Each number is 500 + 50 x the weight over its row's rms, rounded and kept within 0 to 999. Layers, rows and columns count from 0. Numbers have three digits each. The size before them is the row's rms in percent of the matrix's.

# down: layer 7 MLP down (transposed), 576x96, rms 0.209, rows 74-202, columns 0-47
# up: layer 7 MLP up, 576x96, rms 0.222, rows 75-202, columns 0-47
down74 095:612506447494527441455514573476501418489532549491509518588504515499541546464490445489538472437458500449378506471539476543521475602432508544510498
up75 095:502497588435450495533504468529510551532469520555588469573510572565581491514426490481499538592463528497560469501568459432533524474553528371617505
down75 110:489539410557510481492481525451505500443558561561511470552484410496506310495450470456507554515503473486496501505469585497396486432573433484517547
up76 106:522480484504479448549564493484487449509542485503477518545544603449537456588547582492451436531374545466559461479543509510619578560566508426487522
down76 100:526449587450434524416584459573574510515517513507545396418504552505505522548455515450576507465488530516395451539583496446430471495478482454561545
up77 095:533460509547514433475490488498496459387500452560512491512509533384568386471574421540611429494557464501555587483549523504560600527473457591468540
down77 092:396491515619447564559506408487457524513559534461528552527469508461464506472548634488474435605418448401481541505480454507623514562497463496497450
up78 097:466475528579476485502604527479494550546580508465505455525474502498549478476541484522468556556497575438491576441497558494517459460569478557516350
down78 096:591448436407524561478446587588492488419490552492542540451516505489530547492539526474501513503471435521459417551565442481497521534439522541502573
up79 102:570470444441394542476506575460515613518529509443534545496563486555502428515436581471596486459517510554415534494473417579469507504513465469473492
down79 107:500492474490487491476482506548548497452556522447533495404470540464596465566565480494513459521428492593379500422490475532532632449550482505582484
up80 094:588478489501484523526497560443453535611497533457482614462541431531489474387518515458565491579542472436445547512448537479517496483476550515527442
down80 089:506577494533481507464482453502606513412483524557512394483456485506535532561499517485472466527448513436513476573510522474450530458599458533372513
up81 105:494435489475323432441582488420481515528559581408528402491473503517550471528462542584443563540508422495470459521507566586555475508493374437494467
down81 092:401544523597564551512506484463437542484455505598446547427521411511537447459582489478515461421484503478565532527487406453367443521487512516476476
up82 099:450419454470497476522577525477433494519548514479515533476506535445521535556558495415367485522465589416553497464501442548578484546562551497541451
down82 096:499454485503449598467502542523492540493485517565484456488518416537503533452466423497589501550528489578465585481571475444378558513536397480477554
up83 102:525446449472432589419452455453481559577495419504525635506533436416590441469475481478537461509463492475527542547499560462419413513550500445511511
down83 107:534499572509558543473439513525503528457479528442506485506503491518552442560571475558482515479406517444582534585505413580410442549585574563562495
up84 095:554499573557484440443493437492470508505513588538589475502518529487490481568507499524471382462516550546480467538577465564533502448359507552489452
down84 100:494463541526518486452557575502525536552495525462545451445452557435485544420543552545558432473540489492521555399488388518596545482450556585487550
up85 098:507503396550558609474521396557524516523561602486527528559575406570417488495553566383464492574509518514564474477552478450466465400453499483482487
down85 095:477490461526453456507508516484522501499509561607599468582485479491595478416443498531498502435499607459540494528451565542505538523505446542541558
up86 094:490469536530420473448417557593516435552500516509491620554477482548408486483380467518469633521520505465420504515489456511558504502513567506569534
down86 096:524537444446579410520535547562532445487507496495521488479523413561469504416516492563516485523505523460583507559467570538526509484587512567339465
up87 100:481523475471476569469484404549495508512480483480479496576419465627502538539529506494576494425571483521490455495576550438540404496556472386442459
down87 105:531531489556497440504529505537515552475581442496532453510462446484541480450531430440548553578493476475329470437381555532425420550492540462584466
up88 107:475475470654464462481460534498460566526524627455496566506483463511492570491533384515574513569530471516469511453503472521578557433459433458551515
down88 102:498491409467541608520538461527433517502521482559534450531552464450477453477636541576592477512501548558540541538516475565494560552482493442562565
up89 101:465530547510506471500433510623575473447522456442415580497421529444504464467517484489505546466529410598518492460583508465474455509523472515558574
down89 100:569492528615544492561499485487490504521520493490522484596481504432558498522523481498455461532557496487440444501459535465583514514452464524562556
up90 109:478413486510526584501459383405542488526372625483507422533461582434487507522545490496545450545602535492551440516532500514552478580564515490612453
down90 097:462628427429510528542527435551411524511505497481554449554485385488508489494505407520525570438480473524531460486548549554429444545548435566500410
up91 096:511522441546577597475562499523535433598509405554462462367525524505437427506550503552503544460484529537593423510446524471539470459584472530517461
down91 090:483587529495408504507489578540388570416481485407433522495579501509513587507518465456498469435497635430424414468467607519497511538439544432501475
up92 095:472549467537511496534472553436526470492434602455484520505452509405483558462556519400397530504494456469514462466478526555481586404609423528426372
down92 088:502397488501405396503461488559521539473524488555528532490445480508508516461413506493671544518502550475496569508449520556517499553433553375613591
up93 087:529507546588538527485509475576487486426522516576475495398523408516475539469522547512405473533508469430568569460463540583509542502478521532560462
down93 094:447471463445465436488505507481456469583522470530468481603521491557496406568376555576563502449485471433486454551563501377450493458451541474605506
up94 095:522482441482468573469485519518535518445480487425456539545452534580440437512533530575523624433453545493485423622554539553477512403471588421544467
down94 106:524485492472557526467452499506431528452563496475489497564548529506533508499627581564522561502398523496458514408533515494462388542513526524450543
up95 108:536466556548452479571496430572563596449500461535478509457541402608433500630495561508556534513529612578383514516509501488469541523463484552444524
down95 104:506527504442446534457489501390477378498465539501470538580557526446492468501503454475543576486518436492558523534423578508454543465496381461567478
up96 099:459500446555445558540369572493545455434516468481513527406511456544490582596462508561493458476450529591594575533604480512474524514437520492433497
down96 097:603463575532506479565530382452470517426549504517554518536554438465507413438461539562478473513423513492489439531464530606517572494526503471500529
up97 098:498489491454436490542516544528600578500515440479525611518445601463499485473449504475391492600483503559465562512483473520478524553517496492471503
down97 091:559429513480572482541543461565412471492440436553522450428537427569456557563581496478580483421476481583530500554510474494518430450488599526572536
up98 091:508440534483449496496587547452498495495460534459495475463400470455580524474481434467481593499525512514486453556526573541507475466590458488480600
down98 096:565395568455476532557397536521489506438448495475565532462554540553485494587437617557519391477465509550433419468516454487518456536536461515534485
up99 103:445516603503519482470458551450490600610557563430420527495520455474489438472593551458530559524459452503522456446499439413511561507480435547525393
down99 094:608532449541460455458527462530587445402468511553506502564551485503513580568510465534440469503487488539513492525492472472538510539527431394523391
up100 091:527517594510519549468433544384522444540462592500467477491558447331429511545571472582486400514546579448434544553493500598414560484505569540508518
down100 094:449518407522538388447490618560512552499464390406429474547511457526513442468526581529520550482602511571480490515558550439465469485611435485515528
up101 101:461489525478516450598428512551514610548491384434483553518536419488530524479552512554514593470575516554534479557529489510490519623644484535470477
down101 109:491428576585534532503481458434454511463564563517510452473536440454533451526505541495542544476516594412474459476595472588591570417447559480535413
up102 098:534631482455443487516492492498559549423542470527500585542472432554534469499515466525499475540549476508460532577407484458465528501575518513523507
down102 100:411522457491544515508574537474495519534535515411503467426577569447481513460480491446491484486533509429536517455515484524596532505416423449469494
up103 110:563533538475458430536497516425493519480436542372483626415516542520424476471513528539495450546583457488622550534501564474556412446495521470450535
down103 109:570475486502475551525537537492535506445434643567546539453547557570483532423408506429499577505497518506460509515494512570519482506577476522458459
up104 103:473495534446478526628497479466546531454518570481508500538473474469570554537440560408435482415576561422484488539552494410393510546504475512481507
down104 099:615394579504425452426576478478513432548450480435554559580489434494534420476517519520570555494522490558508611484415520536534518453512516591456560
up105 092:440495624400511503556477446473544573428520567511541544471533484502483443566473473551503400554484514585544463530503521468484415583526507533448465
down105 095:478499466535552447507493508469537518493422615493422451557463442470525513562535376437471456540515519496554489444490476544637520423551497554530500
up106 107:428518586549457432489560519496551587586477500473488429547430545548575607599414520423433533501513561523482469476442547476427579541498463553482414
down106 098:549469548546423545513529479394548505364473642524503520429487626472511535570489441532522481507524437486619485580517426538629525552519510463463547
up107 092:512544484418554568484453534499545516409529431542481473524510527558417471498449496450591434479617544412461402555572541499499477501499470507512468
down107 092:498475403523430563456478473433403464468488617491445457461477463493535554495475421501455514528559509449523341501460528556522483501473496547471477
up108 092:496517496540431556388574510504506432438462451453498554556568451579424504519561512504388536447558565518576454517529465516463527554432505437491499
down108 092:521410482518496509482472477544484555414453573466498483492525476399609446580541486447552520506451548597510592415531549512596500503561556494497456
up109 087:535497486602475415477558513508537505393615450478448536456478516520586414498431540500442404472523560514464569490446486482497598500486467508460512
down109 097:502483508405558445412488502537471537575478524533499459594471418469467540404533468472604559507455498522531632535504529535494490487473489538477526
up110 097:424471605562460430539578426473465511448426524432554460478527569431519440496510469525530502427535448460529547499594549480543504511572569525507482
down110 104:518468471459546658459582536459495481425581460436479465530518488532502462529614547552434498531508488483440563459439551424481552468537500515486535
up111 109:505422469429524510638569488477477595463467438410469466515422536398471483512488491558572428577515611559461529488491544598600545463481501540465505
down111 108:575572527555502498511520461509442545556470576522581467520468509428432532513421449467505439418465507492501518392476422467452429568484564366477537
up112 098:525481473508389381504490500557592475416511497485470437474475541537528643501440544511463376533556507489504462540481507511491612497540471353458493
down112 103:532289453438490573504549458523511509416501399535522545576426543517458513490529544443523540532472469489519512587455528407447501520524495485545561
up113 097:567487555498477456459456476459505511495608474570543464650513482611504495517490493516508468478515533409492509545454491497566540548534455484443435
down113 092:498416452523478526526497433528499563508437474424420501456525439504464449514467427513522547549445495571527499484463549489441615437557605566547566
up114 105:493455487461458449523519555541488498427544567485505588531488539457512516437556644621433502604562464416498478476558424477461516477546494550436487
down114 114:498540604444546465453467488542383534532528455530530594488437533477526577422505528503408472465465430611605523466561485497463468511492519467603481
up115 103:515445511466511563518562665517515560475470511522425536436513508599499525477502468553460429461546454466467580514532484579420524509552480439487483
down115 109:542505484432477347478482395481455532510472465488561407543394569445467524519501551581483528412450487522569437531584427479470449474507473508499554
up116 088:474482492544501480581588474421550398580463473541468454513623455514472440454505453474509441422535515542472472502516492467521501443511469452581535
down116 102:477571399474497548459468462525433569448560502435495533537520544424427481517492471610460514487512522465465416428534429481494532548474531507426482
up117 108:511473437577541478523471506511491529515491562474454497514595497448593360544466436509488505549444500505606509442582572489577491430483487490583442
down117 113:470450551464464476487566545479596524502599456449563598363453450491531551484464498645393479618502480478589514527481520499499494477432496539465510
up118 105:497561502521504574458570483452482511459522461531573466474433589467422433540437547523544505485465466565444495444606549547509547520522557454393434
down118 104:539446592447467494487513510491514425541453498482503489505499488417592442543481577470571465577492445512553448498590498495496440548431510593470547
up119 106:476499534493413565505494457509430483570492535577413522534574417558472580523536535470455423688507579430438581499469523471492390512476519483544498
down119 094:583450489462474481514535488517510605470480505528523539468560571593512473511499601566422524512410500532489346540536447601538489466465525513523562
up120 104:444522429527485422510561573490566518440430560533453470463508486599407461508508492472517480507449516476524481479528493492530577357569506465443457
down120 101:474508507510516453454425465516415501585570498490473469491494487510430458402490436517510447489497567504506515538514445545501517555521439444599418
up121 096:560457416549425517437508562545532460492480555404521466593532548546500477581477477396484371549493504510600532442581467474463535420598540535498452
down121 088:510570439465473453488544476490419553591566493585469499514553549408463572399495514608507429517568526538566540509503533565560498468476434450621551
up122 097:503548492428453598598490604452422551573481535539449462477476558536453483474544445564526424464615582442457504524474412443464455560457506521410461
down122 097:501467593525509431506495604447549447457528495581525464378543577475509469559527417503502532453486371582611572521473510507476465474474497494486440
up123 101:543441455533536452570543532558551424423558482512429510521476567548524518471470556505485512635402540510520551449471531511494516482518586448528515
down123 106:443538475458516539534591445498525507459428456498526406452392531458574507515551475488510515550476442499409513377595500530565482500424506447505520
up124 100:526514501462519518585576486513479519436484479396506457541436552499490498481489512450487569535578474475502541558593567498615482581462413502484460
down124 104:486499496546443479457370416521419539487504492488550514471534503517518493522526455542383496445483561533516570458414413539537496490504634522546462
up125 096:554501478466517529500497435491525499532522500532515476446490436492577565553440508586666544406556512535547484594516534442503506462516478591457522
down125 103:529524533603530601461478518460496516407496457477551541475450481538554586491477522455499485595448528485606490465467440482523466459497555489469475
up126 100:574466494524472409496475555480406536542451566491537604476543504502556517421505528540478472500580530557510417525493528568481388514448515528570501
down126 103:484522448477488542474515568428512513578497532547520496499480514559494481533542455546543447533528531471561554507448559501454372437535487543441497
up127 094:487512473512479521458502507458528420521476528524523577542544490476510580471438596477493423602495513525443515569521512492442580516509577596482532
down127 097:433502572435513549416563438460548574479528488405535481394514464548454495482524500494541520522418535501445486508503481530485506469542537506391546
up128 112:528522583411455534383505468430477437575479532473492571550538601507549439521470501598558568478534532597564569508485514499493504530511497511471501
down128 110:601517485548562440476485497437523365502495586496463540488427560475493461595477522474539451533510514467515499564452437401458508504427433441572598
up129 100:494488496610518535453498460424486466518440501591483422516526537467514472520515527533513535544555516455549492492502529498452571487540504488513530
down129 103:531410531459460537528475504475488538455443514465451383481568487482447494525580542531600468415522544535554482515511482551595507539446563453481385
up130 097:523436513480493490504493436485451599480426456519498522467528523497535543400498469570455488575502476525577458423476554577506430492505527537452503
down130 101:507515463474433527485469476471466452488420471480470434556496528506526512547537546473504566541504491387573492499500547523416490442467450402520524
up131 113:485545480441498532467477473594554602517514411529558450490463434530412475450555578465404602587543565509577477590509511428496426538547462570562520
down131 125:419499533515475532438407468492456576568493504471479540479471550504473522444542541472400588561539551567507447538589495492526576388542553527513472
up132 104:456465505386560397485548502485401540431495470456550476545566450481577479500589571545536537494577658590477463586490451609522528545524471511415472
down132 104:495600491477536496488428503528606385477465494583482572537469495511498591433442473486480525513582485421413477431457476471499531543547453389516417
up133 094:563510504561525486430527474474553509344525428481506491547529536503550533454487513430447490497563518524555510489477513527511431573488520420482557
down133 097:539505447503490487431546541499429493498512481545463471432520422558532506454503440625512611430541566431558604486588421500403524486546430484514587
up134 105:403519584471553500371480493432489476437531460541488476531487481453468448418589506537550587610612444564529507486531543504504511427578543556462437
down134 111:471450506413512529542496481514476482515534529515452467515520506503465483492528447662581500496541405518641496505481433496506531474541490413509565
up135 102:503530557497564577472474483525525450538429420477532533466515563506508515506570612465651547496465469453580467544439545447623580503435467517410545
down135 097:511524545492571418404501527599452558422546529489490519380407466429481539496501478489491551489449485431544547648475478565524450537517436461528471
up136 090:498545540442452497597453407558511484535608567482445463498483522419594511537514503465510492545549463536459630551547474525515438459458530437506531
down136 086:483580511544515507465521503542545466405493522593460457501476594420517526498590510447451496509484460456607425467492497578499533457466482480540458
up137 102:518492483543448420551505524564433467511465491502514509440545507526443564515482623496445471604414485511530440457493507505502504455493386481433534
down137 089:437499487469493582564542424480406562460474490461503446437480451543515462484494484480460445399466529419504510547555411494520433558585550479492471
up138 107:454546517512513536497528518403568383442539460384515509607486444520552541532527528410513461580499422443595520486481528517542553488472507496517500
down138 118:469494501512488570444551569517526510472468564496509554559545394549521497485461511509478522479552401457500525379381472478516449511471523499499582
up139 106:555552551412524554596488501411472541554493522491474469432503537512490503493506477525482600479606529484444460514653556515550569461558511548553535
down139 102:468462493579449498430526506505620548511530440530451517534477533508507522499445466428521501561473435539554612466423504520485446563554412545487410
up140 108:486490467435556549530458479526524468497578452487540507570447515463556429502498547592491545545556578503568617549455454474486496503659542493497463
down140 111:453498506525576541464474490521553496514480488542628442555580523398314546551509467531543497509475447517512480445486445561445461484489515583583590
up141 101:556596490487547428522548450472566497426394500490457546544486446608581476431504509458471492603444483532485590628434484464519539515498473494540530
down141 100:492314453547479578384479583566462536544503547495492464472477587417509494602556504526518474522548457523456410477552496492561481441480484510473512
up142 108:480443564479546538488417401539487584520529482486485568439592462467422452502521450418525572479501574454511532576580489527480521519605451508637456
down142 109:491503396518560518542555601483559494461446610522497509449497576517602528465443557464494421530532393498422443500469494311515498487500570533504431
up143 101:492464599495547572488405435549505505529462516491503494534530526498444531603515500424533472519492479449497505517446518443573437600497454441386459
down143 098:415510542450639535547544540542449421520559373524477441488502443457541459478471558525507586498388514514499454449536539526430496474560508609510566
up144 095:515470437561492593463555477574548503473504468528463509461560437535517496396425467452524467489523477460542556571393546483560512554575560489487488
down144 103:538515543452528407570497442502482516500545475567482515568425566443427498637524598478528532539552555552485397538592521520450533505613448524479491
up145 110:494539510503464584454446539497508411480492552422472414520498494492414397646521445468541441506612450606505539535469515530516509462585491457504533
down145 104:473601623506483488455449442557413544429517447529546496395478486483477517519466481554428569464454502526473419516491396514406444522423545517509467
up146 098:446495509455476446550485554520579390545441496544437518498464512486498431546529453478463505535476583511576451574632484525509455493561527499549543
down146 086:469591507502481484543504514427462554453491607508535476453464502466469491502470552476437500302534528502454472501397520526501463472502545572488527
up147 096:534467512486528452528414488567430487496454478517476573523514442535475541506503604447516450476568364509515524531544526478499495466571458624532523
down147 098:491418377559503564519498483596536489474549537472523451465485518518553606522430458631398403471599504470506416463480538537493530551489434490504613
up148 088:503478500428503618535471514463494594479544544469411473490384458494472455501503523481511454597541465560474522457539472498510575529484462580630537
down148 085:501480503520557508460519497442530422546434515542529524520604459560457586528535579526512495545512541485497489633498527515438483420499507459443520
up149 102:490478550417488479478465472491440508534465563413465481459480522600469571568579476448458447537454464488489527546552535454366480495565496559507433
down149 096:526602475537473628440525418436570581482564477528480481412545543539474551532487602485414493522495515627496518543431420539505585553404517613414550
up150 090:508639488412478556437538464499512561565405499538479483540529535500520491492470589575386503597530500478628555478448487470501543488480456509498429
down150 090:451400484568472445538460533512468475527545463455509505441462481545475538485518419454581506454530540566482455570537534555465484530469506457457592
up151 105:460563576460437471499529503553536478452468478506515534601449577526497412480431438558499484461521576484559441599545476424565532408523580516478557
down151 096:539549542468602523525489610469569462519566536418493505504428500581480577405490455522530497480448506517578437568494426551539544472547501617519511
up152 101:519579492497517475509487504393561489549548584447563546512485533535444528568495535505483486585548453514443557554452459418556543418477316595470499
down152 081:497552486540467480477622547608487509540557529524464473503491444425656467523493449449499480461408519462523424492582473546480472530528532439559546
up153 097:506506528563567526495524496498516551525469442513401532460566481465551548498412548487590549597450520548459429402564534515416551561615441486517544
down153 093:441417569484499562592488499590494418570472466495477518400577494491520530513514570529523503478512439522456509586421460471563467508460477507502481
up154 100:485469538577470447528437502479474459513521502542508410393522544478529506363543565467571438593516513438548483442539492492508568532461522572451493
down154 109:589516555477492571514421516502498574547540455468416461485510570513498536497493589512559416471573494520513506515535506569607457452447435474490497
up155 101:480516461459432480486533477383527547497452561499453529404531539538569626470525551516469517563501473603526437554455519521470475489523494451484433
down155 091:557511524625519488566496528573559495542476514556548470455467517402419422486453550468540440429535486424516483498523517434454500536423476524525470
up156 106:507418545557499451448450493465548527522542451453572503463573456523534478343472519515460541548493505513500492504531474500407576529563455482541501
down156 098:512522491514557448472447546497456600438442479491530486564512578490514572488549460413571522448406495553492393487476463444454443467493498391487524
up157 097:557545451448517489482493563498513440495531548530531558567489425483597498422462507474520538395577513435481465489533512432582482646544601518547516
down157 094:482445497552450553527646533470539579556529368425507533510384557523520514547567470490495502502464561457459437463502528510480553469498536478472567
up158 105:584557559410475375476419497456505507476434532500452546540502505482508413530471538520563520494549532520478631568512469468579469535457496538468480
down158 106:542554490499558400567493452451531434470406558540466470413456551374438466425536498524633538599505585495504472511482496429490467534461549530528547
up159 100:570501559447454509517457560435473542495552474534532501501505494510473516492442531455524481604566435535562443539505440463496432586503594551495572
down159 100:535599502517498422491443526550462602515468516521466511515441535474486504531537446484576533451491530537391379508480582501466529482488440417442507
up160 109:498474518443534570537476437403461520467447465428517505450488478506461428536531454616500410531461422560553552578517521544438462485525395387435552
down160 115:474499475585500533375482489501413578462492496524488515561543540545495514520390501512435486526394497515409577447505509559566585419491522422493561
up161 089:489560529581471548527517367446403505525471437490451494475489421490366496530495516607490461512568551488464420582493451490487443558477509519536584
down161 089:459453541393394463467500506483614446498510477536501512512562498486557447550429427429501520489514446514432530505463523543571473471474341530551519
up162 096:543478539544550431522574540537539385479512505543440521533454483524483548581496643481431471566494600521394543472476555437498530458509495401628458
down162 090:508484361438457589512482526467422540551553464600544461510457452573527457565429460499529484410477522453564517444559456481439552520526532494542524
up163 107:509476548453492467602464510433551468530492520414539482464558488519555488462498534398540448514585467440549437425587568542501550457503532543502592
down163 119:479491566551471441561479586497623469550465511431430512481550496537575500452347548444467514513447551534521511500568490529481482439464483506458367
up164 094:501506461459441426463414553459499493525404529428506442583496532477427503465498505538576575529470496471499480494472481572463523466481482564461454
down164 092:546461496505476506474587388512458483583594409491457524471462432461580493425475557526498438505527534546569584557505462498488542536505508418544561
up165 102:508482520521578520505500452564431530514533404524552486525481467543588395502456511480516505517478453486427542512461497455471405528544459461468485
down165 102:582537465496494456424483571534549393492584503401482444464509527497473567524586457499496446461526647485544562477443549395593465518527458537554457
up166 105:399538547562475523471496487483538455449516507478491570485577466519455553504412466441412469505417393564524537498507503459578457485482507517552541
down166 104:492499518432510478518497562463452493530535471395557496578511533499681523456577519542496495504531607509567447510468566507537525441589569550479448
up167 097:486400494534520404514533563491491500501535512385502486491447504538575460547455493644522465601411536540404510450510477532489563481498486483488528
down167 098:471512436567521552477469473510577491495523378560361477447564463515490516502488565509475504579493468565497412389496601489505535511562505511386466
up168 102:533534541553520559583582494533538482527594527513499389517466587571510470519507488383370503579547512425349558557583497485531498481578466519446501
down168 088:480536529481500530536494490473505492466489509475545574381504552446538462504526609483551520572488510426495555555423600486519387509541456411508475
up169 097:449558540529483568549485508454590596451504523441508567503499467411507478527376518534400527511553507487444479549382554455536498469458409626460518
down169 098:410425447553529453487529476591446394451523477559480384440566533496455511467550527418493556465453459547495480455575469560442573487530515461517385
up170 097:518587447430480578487524572540541511559444474516564522604502432472473445470566491528443417466513473509414447480439623530516445510584488438456514
down170 092:514497486479477517425469468592512444538527459492470461547513486586564544536560497545456489476539480546553560549544492587564520609490443550492470
up171 104:453410594546441562609564551454536575407452545570460524477604526521478434449507500419456515394499572457458489473517554527546535575484504473471440
down171 101:514545379506506468500512526491496441528489510566514562447433579496517511519517479407506443523525533533464526719479484508482521543481466543555546
up172 099:431529514400478472600494445522539379500567531430456471463526517484503512551549501513546465492433563444455517573468553523448527390390537490537426
down172 107:508394475508506480517543595496604512495492430557403515482398518538493527519621596491430549439433464538473589417507476459555496500488428536503498
up173 102:452462537483468500474379507578605507529503532598434477473547487480594534461527430448466523450492445475523482550519541478539502490508473436578545
down173 100:547518507547538567544403438500444534514524588502523466398473525367438481490462438476532415516487555537594517476514498468472483441582476492477450
up174 097:386569483481537478517446507548512450569488497463620548470508469544540479629540492432497503538476561483516525514498551547497539508437496509494514
down174 096:495495505519474509507457493522492522544421538460434517455512550553506527505482509478566474494520491486479508593561487514548518483530408477474492
up175 102:411517525529507553499485540504495433511428499498518422441479507594552630492496493571526531603499441498506476442473530562532495490454479500379553
down175 105:577551518500481420520530498458487515492444606485494608519427497407513442425545453529564544445494447537530409540603480446493485517465489524498499
up176 120:446488482608461486456470481537476446515492535506506499531567495505506501483471528484520498447502492528467554367424583611531638447474472507506509
down176 118:573528558588499537431521525604536495513424470386567544546526565502509523542478515573488496526529561486496468455462609552466433497457485504523589
up177 102:447521482552429548416471487531443460540562491572514481445453444553463504457421569569473523535434463513574489530561421419592508496565560550476524
down177 112:582468601561461474488518545478440483515552564423518508431566469581469519515471432494500448513355412535509484521483445422522487487604510560445536
up178 097:453411501556474513572589575491529525469533504450519528571538557499542405481566552502486475514581573518507518442505454557525554548576537528443508
down178 104:438452508610444482489538492430542516530573532462534485562594501570489514550558485422497451490532573427496469442508531498544498545482481532477520
up179 098:506434473431472522440384509440593477598504492491431548517514521496523596532584498487437411544483492527490494445486540510525452546443568546500422
down179 095:543495489485476522420559589513599507467505573511567449467475504532500463455422448514447490449533468489483513479465498517503413499598492390487603
up180 095:504542565541413516500417438466431506496509598438540501516486521440496519459546414466485493478599569566513487510478540565488503571438508518453450
down180 109:522477508493554464566455434558526491547484547458545552505462511412495491546494512468495484507573474541535429603493503493465387476527505560424416
up181 092:461575439359436469510501543436511414476506511488421507546538509423546443599460555439460557568495536562480431576517502510469525440465444477504392
down181 095:559559553477500489412464468391559529439486527395471494460488407520472581579465563473535512594587519479453452419555528501483507466516557495574533
up182 097:550478559451465447510476476553551552482462530433408575448536517476531575523547567498515525523620552496483507596489510559437495554626485517551555
down182 078:399601472534498627471517525436469511506585521508601429501505484549507520453477489547433414466508506440554487428517522496491474468476469383493402
up183 105:544442410530495396551503602469449536526443507498474440555466578604509523557508522487528517593443472393470540451490547534551550468469449553454500
down183 107:465441494456523594480531498550638559520522535538468507433542495399433444460487415527491469510512516581539401577502461536539510529502571422512511
up184 098:540499445471541556406524477582538520584540515487502519540461502469474505381418460443484486446433520503586501618534530576514510514454506503433499
down184 100:413454527553474461442514450570433445575519422600513491531546476508540511539557416480521475465509489498468501490490534536578475616497488485516414
up185 092:381512500521533549463493528484457414584481409509519455576512566532446514476487521545523473467594532485453432478549502513546502522547537435480487
down185 087:425520495496519455423511459534540532489492479481504408361439506464572479509488486563507524530479478590522654571503526505468599482467542561456511
up186 102:465550538513402497483471566574516525516428485440520517444511449433482523592539529482425449496547520485522488460572517454427468422497532530416511
down186 100:513562445363487535519533540483516485461533488481497522579543452478481598514460436384528509512464543520509462551507460543538501496579467469502496
up187 098:493536525484472442472496490395513494478471483571483476478509351535554485577535543455470414520489495532498438599471432518537461411520459552589442
down187 102:414485619523516535456538578455514486415497495533442517453519541393544511407477577484515557477525474440535510535528397503564514528455544547575520
up188 099:468488511536470546489589441497535533507446508529509495421540535554443474527488589558489527425510546523535472529534498545475358492641534499476488
down188 101:522553528537520508467492625545423514515559528483528552566461503489542498502514505462595523540448475569523524495445532439580633511411430529530478
up189 099:558541521453553482564537507571499376479560455519535564472496475452601493429545524555444433509438459526600632573515480521438568511506503494432467
down189 106:573507508437487476460607478440554483489475503439515506500533498532508564484536499502493557565569494424487511410486523599596557462448512455479416
up190 105:486552467569602526466440541515536451494483599513319445514510574485495515525438527500410520610463456511433499475450499448456516427482513465420505
down190 119:471495485466376526533426497485511557548519537486555556552517423510526522495492536471505558500565541604529542444515464532488532601419586463501555
up191 100:498384599576502538567596495488509478436499563532506492524539552482518478511505436454539595534516442527482547432553549441489518483574484583514420
down191 093:494428450521592506438390526501528529491476488525505546505561435455536438541513500494534475453444451570530516533477429574447615468440452440447472
up192 102:394559419482495513576512509485463468648558479498521568535517505565581517435500489507439531558538453463494531469535516634501515527530492449530485
down192 105:501574439531545389491548505474597552543445473484588467483485497542535558497510509502579522442426565481504491552535444538495550499467455475566515
up193 090:447496463534523528460494402479552500449483424534440511606467451560556486583646518507459546505513574496498513519524576513534444493486488594534468
down193 089:517505497488512528444468606426457543561511546541463442430610501471545528556376518435527521552475551451514466494483511428392463599520478462454511
up194 112:514555507559407548487409456514518531546491502475446481450474479445445564520470493495569435492537518525489480554465460514507518559542524533505534
down194 113:477391403481511517494470479559479535490505510512410475547430489521442471618525496574575534476519509483627476534418496529513510499464457539585483
up195 092:508496564509444479472519396391617457481573530496512567515340537428468505526557423508499475509546529626427460533526479518444520497533482542457404
down195 093:529467427482591546561454499527466568485419551493539449404547454506479560533509567572442482464474505456507529442418470468495439441522500381480483
up196 097:547473562476470499485548504549612440516456458428527485556434499494468507415509554477442546567437539464532520592501498481473473549475456501584481
down196 109:408425505512504480500548487493489445471501584504472454602437497539522491447521433547566510474477483402452455509488479596515566543488506500604526
up197 103:587477468406470631475523490505528514497546580554488431525502460561540531401490558513512410506473516498516525472445497461475537559501530468481478
down197 091:447423488510416478523488478449550476523425457350429539438484483497484469592500409516543439445627499463476503496475517513550429516487476574527528
up198 104:496502529571553516515488566483609516475481601457495471449539478478584389499410483541570460520396471486500546476559419438569511507555449506456405
down198 103:462562472608518524463479463570514523404486488457373542514523457514482404534510500469456517493375571458480476518364463533476516488556466504528447
up199 101:488497514491483508572476527506484462505515544507469423552533487539439507590557532479488409472548528421540536532479477374536506629480444471512537
down199 102:528485500511502490468436523479463484419418490429567519490390507524483542526516403510497454527405605494528527445445582458553482526463567496474506
up200 094:544520491541592408579421504479510482517494484550474388484403545462563533414493502453497501435587508504415501407483496453597487477545516491429506
down200 082:407487472474487573536525529545484529434542389523564540504486514468376518450523508487522552481362473455501461598623530541461552510538503469524556
up201 102:445551526431478523452495449433537519516561416526459536553455436472473462572487530545369595533445465552518610425463508499387498480498545510471438
down201 099:502455446480485410534460489455457472429522573463467417422521492519434479407486440508536556441469509438444424576498588604517453542527524524494538
up202 096:375400509520549402541458451507474523525457549548575539449503493541457504495575444556564449561417465524492492450567518477617508464557466564447522
down202 087:558524451546519588540517491377471522482493423500377494494551504463435449476549589560584515588550502486494561527572457465523499534414455511438597